Each number is 500 + 40 x the weight over its row's rms, rounded and kept within 0 to 999. Layers, rows and columns count from 0. Numbers have three digits each. The size before them is the row's rms in percent of the matrix's.

# v: layer 7 attention value, 192x192, rms 0.0675, rows 4-35, columns 0-95
# o: layer 7 attention output (transposed), 192x192, rms 0.0557, rows 4-35, columns 0-95
v4 103:529489502504512489479516602473395511503519513473470547489502486514556460503497474523551518478514576514512566499486561551495488515509523555486515525546468506562472512516422430510511520487527451555512481516523494484493480499491485524560508500469571476545404477516424526480457406449481458520
o4 108:477499513488539460499492503410509513475503477473507513497460526499473468444564443493457457528457354531450495450533478448480481562515456533544440439470576511474493549541518524512448472503516465462490467514463505551469440590420522534447459434495455559507449595414524532450492507464474554448
v5 090:528497531464462511464588479487538490505500505488496466463466474489453512476527493437537545485486462455501520526495556564534521476475462541497539510503495484560454438511484569461511424380458413473455537581456486477438482529498487513441507534526459556496574457475496557508482530493502496445
o5 098:521468497487527532572435489507524512468542462498508477449582501526535542516454501512472423501418463496474539430472526516530519580566569522534513504497493444485556542550515493556509505500475504517499518479533493546491531532496472484532509480502516483493425569539459484500466458521542480556
v6 096:474520437464533569468562487521506476516537512488432462480422513536516546486534481483460501471447549498483539475458453530423474537511551485489521458498405517495493527570508479514416521482418488508497563473447516520469478492520542474418510538509494514477540534515535465482518506443508528571
o6 100:435499507530494521522519508493521488486535549480547540515501504533551436504496513549445466506508493472528492535535535534472496428552542496539493497464519459532552495476510536495524508614494518458522472513600517458599511468533535480403542466492476491478476539436465526522501539467556545548
v7 105:518461539498533478489486486527530559518496552494515492541502570470539474528553487444463517531508528523502560474543539482483514471524531538585562547481426519464568504483535584527417588519521464467450491460453517495480443555485502436527490548471541519491508471507424526503447497482523513442
o7 102:473511492491490543521453448461486511590574426491506497506568457468479470471492429539515519444414457450496552444450498579470450501453481470447470454475546474568469528566487466536525484501522490533463506491511533561519524464506460582469511529532459501492491506469541473423515531522493490605
v8 104:594484464483395480549498453504457604486539433457484443488482502531546422469484420506516491499528542553474499477496576537483439543487502469510485554418453568504406601519464528501466484487499472504502524527459496449528482523565538502438486485398433480475512580531433501449466544516474588496
o8 104:558485548445564540480514495443550415453509573493511562456563496487470457427551444557514476553448501474568485538451492480490499469515500548560477485549547435546483571519515447487487443549487552443427424514474532526513514510464483452360424423497459463561502529530511553484539505473438508536
v9 105:532525511523550530427493477468534432513475494508506537554494441499521540464455542531502478557549434546563506512427485456554489466425496582468506549472488462488465536454472490515469563503545463452386444588494479527447491513514485547485496577497470533458524515498562484481481541593484491508
o9 100:514488542475408456520544553473502564537516457561526432509567596419515502529505482440515535499461511485445504459485503533499472435515518481472552431465439486501483588533537522447518493541468520475524527486541544475508492475449523560551525449468528554529534491454492542550474440500483497477
v10 095:457581557559457433491497532525458495473437495464499532476450493504476464452455491463568505472509460518530526451475571496494446555507456489497499528456465538484483426547575527533505511476462597497478531474499451592439496540550557460458466482445526486400498530494511530571420516507497475594
o10 092:538464528479468499479501509508520493499492490476567510544399453477490491452467483451493539505478528441472475539519528555468443535490609587500481508548494478489529548468546474496440477516521467544526410502488463437514508551476470550525563537536526450526517469547532479519532497453528426454
v11 097:475464440534507460499556495450504539541487524479450442526480532501511510495510495536507541545463513477500460517467515522421543455445520523454493467546526544461564538488466467492506448436471517529483480546458473499405513485415455567480556494523484462499503459534454508489484455519517488443
o11 090:538493473466507450576408496510532441413506490559569507449567520475477451501492502460530507467482481464518520465498425474581520530539502493513460459455505467578429476513472540480517473507560553497492522474476507603516498515541507434525496528492461525533475456518545548488526491532573524459
v12 103:481450490491436491573579491617498527464530455464527407484507444587535482476487523522503528561474516546547528463503495557547572504502487466429550505567513513465536497504442492521487501453493434513525503478431508483455537516528472472500539477614449458465475482496504466472514520486492493504
o12 109:532505476490508536511513511448563533416452502549533512475445543455492479486496550473473515439627480534507526549512472437436460495480471539579477515467509480420441491520503540440541470521462571403478508510545435512562483409542482542529491503487538442489451483442524521538475496430462518483
v13 101:520438472500457538543438501486470525439482562559509573479466454503465535508500483451456447514452538426476564526500470460544467465531470541432437525466519537524488542514487496536436533522483472455510479422482528501541538506558602522476518441550587470426464482444437454510486506517537475558
o13 099:418509474454545530553502383451462503515492527565512449475451493497511485544565481503496460457516536509495519378499445529491493535493512492567486505547521511420576481494577485519456520539477496469524519505547522459530500531536517517536409523508425511447506444500578549474477507510434445504
v14 100:466426526511456545522493471437531469466484579442470446516505480524488485504488487534491554500499560508565497523480545554419531519527512486463552573479486565480463481491497560422423479435496532461529507483499546488452515556494424590473435502432549481435446494506508417450502578485451483531
o14 093:487426484519441496536579497544468511521492452548548553513482487513467489502448567518455476452555453540517548527540509507579525466411530497524473465465469473483571423480514417593523523540486423527512495509401487488518442457482490464479465531561495549497544548479574519532498477563464465522
v15 101:512603580530550533519470446443448488498464547537486433530501425489471530523488491533444549418428489506410544543589533523457526578525496525588517523530478510577514491505431514609445486536529451513566479532469559500467476491490510524538472466422540477466460484519481492521463529475456544501
o15 098:455418437518510526532536543526427497499454553508540548510541480519507430491569482488580443546446479561521450491444535491551517524536546544461496589480426511572458529460513471524557527479470487484529527487492431502468516557489548508466505504549533486483406555520493505449520437581533484488
v16 088:561536473522492489465479506527474453511516486527423486512482513513530428509502536466523517517524542473527537469567487441452487479524525468531429572503479531448464561491505519547514437436494547482549482547488484589515558459538495543401488570546525499431495479461550541479499481532473433465
o16 089:508474493547510519510586438484532502422552468532540502470559517467473533483558498498512561515484412472461542521425487542486469459413538572500511464507474448484488541445544473496472563476494539538450510491569510448454470544538517486507487562523515476468469526466496533536542553409546477480
v17 099:508495511503559482491490451470559485518519574511485549477401456517497591460479472407474474488482427505462501454481557480581537498502551513542521558514530510514463529477510474570457560476542491511549477501528465510474451458519559535469451531522490507507537468532578502554495544508503538416
o17 104:501581562495512550462565565508451554500547520521511481506541482485593530531497487538514486511456521437472446520462439540448504537497472467554508483536539463518494431493450475447524500518493558462529495518567515488540595552468490494559465463497531474535499499514452524511499511566523465466
v18 101:528490491499438529474457499418472500516451572454471540516509532589416478491479511517500539465470438481520502496499533542475497475496488472502502522502531485452571409518510509487462419541532552516491526507442501513501485535411468483495462513442423503541531501487469506458441507420499510477
o18 099:489512558476497493559522489512527507480546414478538511472606487485490500457550491483465548482469576498536565459515457479575492518487527566574448467419416584531461484483485478491509550464450498464605563533457488382514394435529544472534484442475503502507526535511553422456467505562493445540
v19 098:467533508517558546543517474553534505545465527535472471464452491491469565436487475517497492503537540507498571422525541510480444558488453439500493459483493485431478467506478427503483564478536539549511485452562468572537562514494534508454482586421523478449544510491592508544444532462553521532
o19 095:432499493532395520451517435542510529407567501509513510552484460504559456518572524460492552511486469502511495435457438420488541485503545498426494505498463523566476521483524457489519493557492531459481444464498519515542526487521493475509511510581444520497534410487448547504532500545483531460
v20 099:510440481582442508476470493524428510431443531544496546538502478553490501487527485519474553522487492507453530474529537526433533457572503475491520471471563552487518472479511546541494492508543476486555570428492505499568412487541489520499453526503492416524432456503495533487585430464535581474
o20 103:477555528526524462495493528488591575533522503445520489549467519467457442457485501533527512532578520473510461496466438493547518492468477470449448567556473486524522491505496472497507520482511508440476432550541457481508544525532472482590466534480530505469543528550533413529491511528433440558
v21 095:521536478553413477449462498520493547499526486515544519515497529501504467514504573525582486534503468554412596474536508484504491457549510476502495534516539500535549530474491508569564442562444439472416516506545506470428569513514508530584463529435497493458500433516488420509574535423504505498
o21 098:485464560529515519489541536493547508513458477468512458493530503522447488527536485500523406399500479444493535568523572556496529443441565507435516528507448548451465529526458463451447573440390509497451476548388497523585473511504540548497548491454491518504523495490576474575484502446526484558
v22 096:526467522416451546472487531437565536474483504459471500519470454477589591571543457521530518487449537501473527489550500527494491419470449502553519579496508440464587550443502415533446447504506449474464475546482520459516499436428546480449503474510414510458462446544503478494532523467549559484
o22 100:468513495523506515517507487486491514499419488490487484459536615587472439520515511517446469578444473421553461557497434507512492482535559521544522477500478483543520485506396512501537497478443498486601522507502506549500506525528493511448449478557458533556498521504421415402486420601528564493
v23 096:493491467484517461390473491405557503536444443531557466506544488421499453480474506469522501506436552578467448494494523561446550421439557458472512505543520557523483533461537493551467509504536517469541520560492583601517530516509552526480513435477539553461418512481563482569482493458488535398
o23 101:494507481567562489581540522548437499472441527457449544495465514538459493549512568556493492535560487487558517496503506488498519480555454537506453498481496401521496496533473510499577492434439467560495557457523492456448390554528587469462510489549468617511523520479462471464508436564522508508
v24 108:472496513475501543522493553488514520450441534472512526493458510487522443507438469531466457558503506548486451465412503500513516541539515483494484554539461476558473484495504505572471476500534514467475432481470503513524568558461448540645530527534447514493470433513421540462519548492469500491
o24 112:544407482429427475497523482501422539570479466514436517521476519416542529505543480394445511472426409500507500499501461502514543505490523517511516504485476536467504525519573490524512489483533460521504517467561554531431461409502488533458459542377488497522543457502539422480543453467468591569
v25 097:552460516507545518518523482531503508510536549551475463515518493448468531463531484546537439511464506521472513473510444598489441561507507462530463515500538547502524487473554594428476481469597498513482519476513491518485493455514439452568410465533420583594489465523579527468505481457412522508
o25 097:506441441499444496483453441491358511552481491413527529516435489590550521525541549456502516459532527550437448545434529479491499456424472567517518509522483475482469520514499444495548548527486466549526539472491531486487496493497517536491534441483523490498491543477528485489568476495551516520
v26 098:597533560501559502437522472480461548510561592474531416538407492517514473489537492502489478500512515521458522487497498506536523548464481590508494509524482519513503498506510564549483420484504458482583430538558483534418487528572542532526510496548495530493525445494507453504454530505563526520
o26 104:465488516427550503503506464541467480453490493491426586439553506535526476427559445604525487511457445463476541531538448500473529453525570483472550530440503534569441513532440482487508518546543615528474491463520459450496463555469438550508513429511477517504443565480458501494531471511511509471
v27 097:467526511460546544479527586527473562546480464452569432528480493500529478466504475554473453502490554465598526466496453498554474469481416521470517546493508464541509450479468546507474461473480508518436514527442502459552536548546538580495466525480487468529479466505463497424526526477485500491
o27 096:518499437502491472497502447502469491425487542427437503505534480542449488503560602434485527498449532576501539490577466568427542512507593472549443450500435531494485546481486492437548517545468487472513569451522479495461526448455427528559506469541490507458527525466538501548468476473539538475
v28 099:449442414493542500489435479526552482527542524492479505497556488506508465560542541459512526451438438460493519522510473473493612525552466542449547529429534592523522512501506544515604518537507439488488514483474477501544457439455508495541429530531568526470549510491558522606495530556472535481
o28 101:503525495602495550538571457495519527486476572505536483513553488470489519522500454544451531489578566458439456503534482553551421528460545448442485515532472485412518398539472497521499503523514478495494476521564458503481496499561529522566498486489464492463424495421459479501500474474452400507
v29 095:466491511497414471512538533497543437475528520539545462475508450539561454450490506505569511540526520463558439504497540505486532504426495517611499498506451487517502490537513480463540490449553446449459519501510531466493469489480494503453507483538420500519583499494454464547434566485563526490
o29 092:503553513525554543457483503539541502468468528468488484497507518457459572488431541523494536472540515606479566463468495508514515472599475516387474476550476490559461539462470519503449547571462549550474543513444438524533558521457511494480530494498493468477508445492542507477498503566523504476
v30 093:484586406502461521476447557498459472568512443487493432410517507491544454478490470444563481522530459524398515439487497516519496550491485450498389485528546477503479484444471447508466541515510600552466500491425470490537522483473501484504499521527418541468513440521467411465536530502519491474
o30 091:516440578509515514508524504504537557443500523549500523474482414555474486544540473452443524473524450429533507559619492449496445523559512482479483539513482525443512533552509563563503424502502488511496484494440528510466509491497482466445520513422450394421525517497432576572515529472512551509
v31 092:510485531508519465464440544465489492498496523507480538515548520493531444486466522474516402499491520467583518505505535472502540509541499487522575506504564469545521591492582459482557448476470457495508524456541518500475485545509408574514438520483448583481492501433487513456481497499506459465
o31 089:517484529470458496507509473564432543523524423469452483546525552502456576492497444500488526564517511488410520519485542545530491481554479560487469455502390593483481414522458473509446492517507484524562486462410479544480471441487524458460505498508581446474549488525584439535445516458496537462
v32 102:495474509499566487490514516574397506478529517491506534462550512477426510467560504558482510569493408488504438534396582492557492450475521442511488499517518552422488546483509552381526469470535490538485485514563422428472549452452464500478555491453407596574476491507504469501493460551480478498
o32 100:516475480472511543538442500440565525492533506535487531489458467497512544542532461451494499384490562515536420513587373512484517488460463502442545495482499471540467469525464532566558439529478498544485488574486487537513428487501515478525453487512598433584503428499470537519526533481489514553
v33 099:470543490556491555590533479528538461509538466519504558593579544582499444545474448488532515425457458456464476506522471504527507540441513474414571449453504450465512556466557547525509510496479487442554516473608500530601487517486458481527503496499501510549495478503490523593506430489492496475
o33 102:534477558482480503579514494462485470503499505524477502474476501449579500565533479518475512555532511566508494507491507496548561495521525512542543562530564541482469448501542463478543466538536485511558518451516466534468505544513478490567546548569486481513497453595488542462462544566458502445
v34 088:455506577542434517467459489526503502580472548508453556452484546410504479479477569477469502496493549535438547456505522558513458496563478525550497466519529480482512458491529547459478528570486484487529426540457543486506462474502472453596421444510498466503402494523509418520525493526543603494
o34 086:505516542483561475512558502431470520487590502478541516499466524538469454575527435545472523501466459467509452548452480451525510452463505424461500486393435508461514531529490443538418462439545526506473509490549470562499492557517475519510481559460561458558506510587500512519550519504466467578
v35 093:497507484475532495490545450472448453488537432485522491489529476424511533502525475481456435492520497475518540540492474466525539513397452559425591570528473443511501510543490530515519524418554527490506469466584554492471539512557487441444477432492530458499516470486425522537508482444478510504
o35 092:498473493514476516500475459512513561515508503492465521492405519528461547478388533510492451505526388530462475492558547511450491526483547512500503446470535458451491500448525501459508452523426543429493552472522415461512428467499458539464596502438498573541536533522512442537558494548509464474